From a checkpoint of a small transformer trained on Wikipedia.
Size: 14 layers, 4 heads of 32 (2 for keys and values), vocabulary 4905.
Training: a variant of Muon for these matrices, 215M tokens, 6550 steps.
Each number is 128 + 32 x the weight over its row's rms, rounded and kept within 0 to 255. Layers, rows and columns count from 0. Numbers have three digits each. The size before them is the row's rms in percent of the matrix's.

# layer 9 MLP gate, 256x128, rms 0.209, rows 233-247, columns 64-127
104:171142130165108099169137140094153163133100157130132025117111157155164147103125196083138109161114130124109158074117162070121095114152140179054094138084134141096065194109101135098109107087108100
103:114104144122152111160124150122124155148147111148141130147175125150153177135164127127112139114180121120064081197122143094082135127086109118151130191167116100080111117146113135144151080114146118
095:069139095136107097118082085132227091122113120111118141167104114173119162119119178141179146089126156110138141102123099120133081176157090126132115127102123122168045144113149106103068111077154113
102:100107121127100164111126117144140109129115115190148103162118127152152179124119163158079141059089156136125147112149130072087119105130131218127121106143120147110113134119184130157122101070110081
103:155086133191101100129111133131162136076154168226127131143186156113133156135149132117124097130124159175138051171157186091135113204119103157151091149098143141117067138071135124075148149095164110
100:138158066163214117122129191120108133132078120071137185185164126060136141131084149115115153171128119130113107179176119111118091102091091195125110168180145156128110131129143125104117103111120134
101:131144147130064135116160107122195098107140097094157133111170156143076145060125130106127171155051148137086112082162096149121164132181108080123142111121139123166139127122088098118083115127113107
095:149124083144095084119140113130131148116148125117140152118126096057102106160146085144092086134156086125155099146176048135159129162179078172170079179109131166165110119149125150063162071139098150
094:108132106177148092143139173119084099117111159138067144113116128089087074145127170096114144174165149175150133158152154103144107174133055139148143140183149137116119095117089167149108115176089131
099:136085127123192176102131068087151100121152127163122112077149121099110138178140151155112110106049186145099111148193093097134153144129135122132142114118153121128148141126098113141160133154118107
104:138097158168153084143131166139130105145136113172086151140116115150116178123140102130143085136102137113133106153125100101154122134094093204095068134170098124182103093145086128121142068136138136
100:110221101140153157085122132146136115090063076116144036108118112076106072150124132076115131166116134146134180147122109108165107144099177084123106157150116138079103113158175143134093106090178146
087:111134109105079189147109196070117119136107147125107118103138156133094124078162130136092106037156146157145161113148142148179193079134144112157101133121068140130101125152133171094133190138146135
110:127092139073181071117135116139111147136111124130130141119167083155153087139087087170110120060060113107079089075083149104207179108105155101145156181127168115112124128168157119124090167080137190
092:111134192129177164153095056154132108155079129196140132111125110098131114148113156123169124076123146108145173172118178103177118136118149162120090074144133097140168118146097127072088118087115144
# layer 9 MLP up, 256x128, rms 0.216, rows 233-246, columns 64-127
107:141123059095142093166185179177154140140111134094134145144142073151159122167112096150135158102213160154128129128141164148179148145107154155179142066127120141178201144096136164125152141163165157
103:146172116103150104096187169097159097119112108100101074122110137160086106128093110128112134078103171105134081077064121117172160083125148085092124082144107149115118125147085134172093166147171077
092:180082150069193131152106099145177146095110131141153100078078152157135082123123087185134155177086146132113118142087165094124133057096182141130116102114122103125117107114132159087144120171163096
109:077147111158140133155113134134107152097084163144136183133111124187109063156095108127121152070071139110132151085113176131146141092132088138049124064093177136144117068120139168155164124075120084
095:148094158145096160146140140088148053138131144173164166140120156112128162103096142110104086114088106140083171115102144188151109124172135138114161131096126150147142091190146148177134150119155134
091:148040188189053151176137156118104141181125114157091132158125145149129097073125151152069126137103144143120158116189113142112156114075145111110102166119065096144071098088200145089153135094182121
095:158115140162174168122067173098124086121146102113134114125118123100190098122121111156150071093186156104153124156164166052098222126129085134121116130155127091141151082152153091101111137122140150
115:181127113140157161122166172149079125124122120127149108110095051064159121102130102198104165134118114127146166132158144128116110114165117155126120150153089112178130166119079117106170086097093098
080:131158166096150172164071059087171116123200162113147094047151166142181128134084137173128095092100107120098136157109101137126108151149144113137169136111106131147080152170165105100075184166157071
105:185085135168171155096162147113099130081101142110114125093081119068134114078173106084138106163165122104156067179126150155090131123103135143092146143177117163155163118151117132165166109080041138
093:148110137164113161142121126117095112109199141101128124130092096118126092112175091124078173119129154106147137143160128096200143166125134133172148065170104132142087079163137112135154120132137123
105:095113163127116135122084112114119115175169131137099213138169124148080130152142145119151079150157141064145147129134116148137133104098099123122091098062154142150185170152148172088106129120141132
089:131074126108133116161132081176106097116149150170127083131146114091115154096067133088116129208105102113147103153116149093099139140079150167097102087157111139126090159112168100126112129133146166
101:098073177141164100158172155094197108143093131113107128083193148144158136084089135136119098211114140134142140107152108203169072131222158144101098097125109133091074123138156194109131101199106081
# layer 9 MLP down (transposed), 256x128, rms 0.291, rows 233-246, columns 64-127
104:099089162095202109056092147143093128088055129041191106124118127102169125104135121074122085110148162165123134094103129134160150067141135068131158133103135130132130128136132124103085107100188143
105:145138130130132130140144115138145108172131136115126099121134143112124054111143128172104149126107113116143118114175106130100084149118181160146124136137219166137157161166127075129139149175146142
091:164118095167142087124114127151100145118167170152090135098108059070171125089128117142180117163120120092158141121146157129129163113134170081038154146123174069038102117119128085173140162132089148
104:108093071189155125095075140178159163110099131113133125144175066149099066118108085157115113103127147120120136181066136144154124141175115119115046139135162190150152136097126149092150124137153143
096:158114156122121130068111132171155206099099110115100160079118165207117134124123118148158118136150133159140155099169143085182051148150163078095152159109146052102170071085138075162097111092153073
093:146077098132087081149111105105116141069092121118162095151101104168108141112129135140162097133123117162082121160075093098194128121123138123106178134192113148083176144186115109161169100146098200
093:122171072121119114182156150064128073085146115152145144148126123152114107154108088108125160202153082104077144171086128216128073153154062158111117083140114154149138115083161132130129122135132096
113:148183040144141175112148157141125076090116139141122072090117132084164126164119131123164181145102119162115134116124111112040115196116180130121090141120141056098170071100146137099163116067160103
095:088152160157105092165115152099124088171104143164088146158070121146109052093082136153136160176131112122163145153138173078066112119135109089124122120182156161100115059147051161185081121137101178
101:115097100113148098103090094113140131106121166165158136124107089110137093066104115078123153142195142166100144202072089074087150116163146106116170125128157155189143126143079093147166059085118130
091:070145218160146161064085102192143152139126145110141103129151152080138139165144125200094087150089110099124121075108183158134189153140095124127109169120142129089116105178141127109169105135119141
104:160105210123163150134083108145182183167110114105162169110086115136123109170175166109124151172100100081148170090099128153137109185152079148169116121180116110158072173152148113162097161119152014
095:163142158142102152146186160043137104126141168147107099136147175178148153105151130125151115119173111117200140121109183101142136134174110041127096159152129068093125085167086140105176150155148103
101:104093120089154163119180094050121125161103144162091038120153154159124148088133174144125136139082172134131099128156122103113101159088135144150159121122089157152148136070097129096136134070127102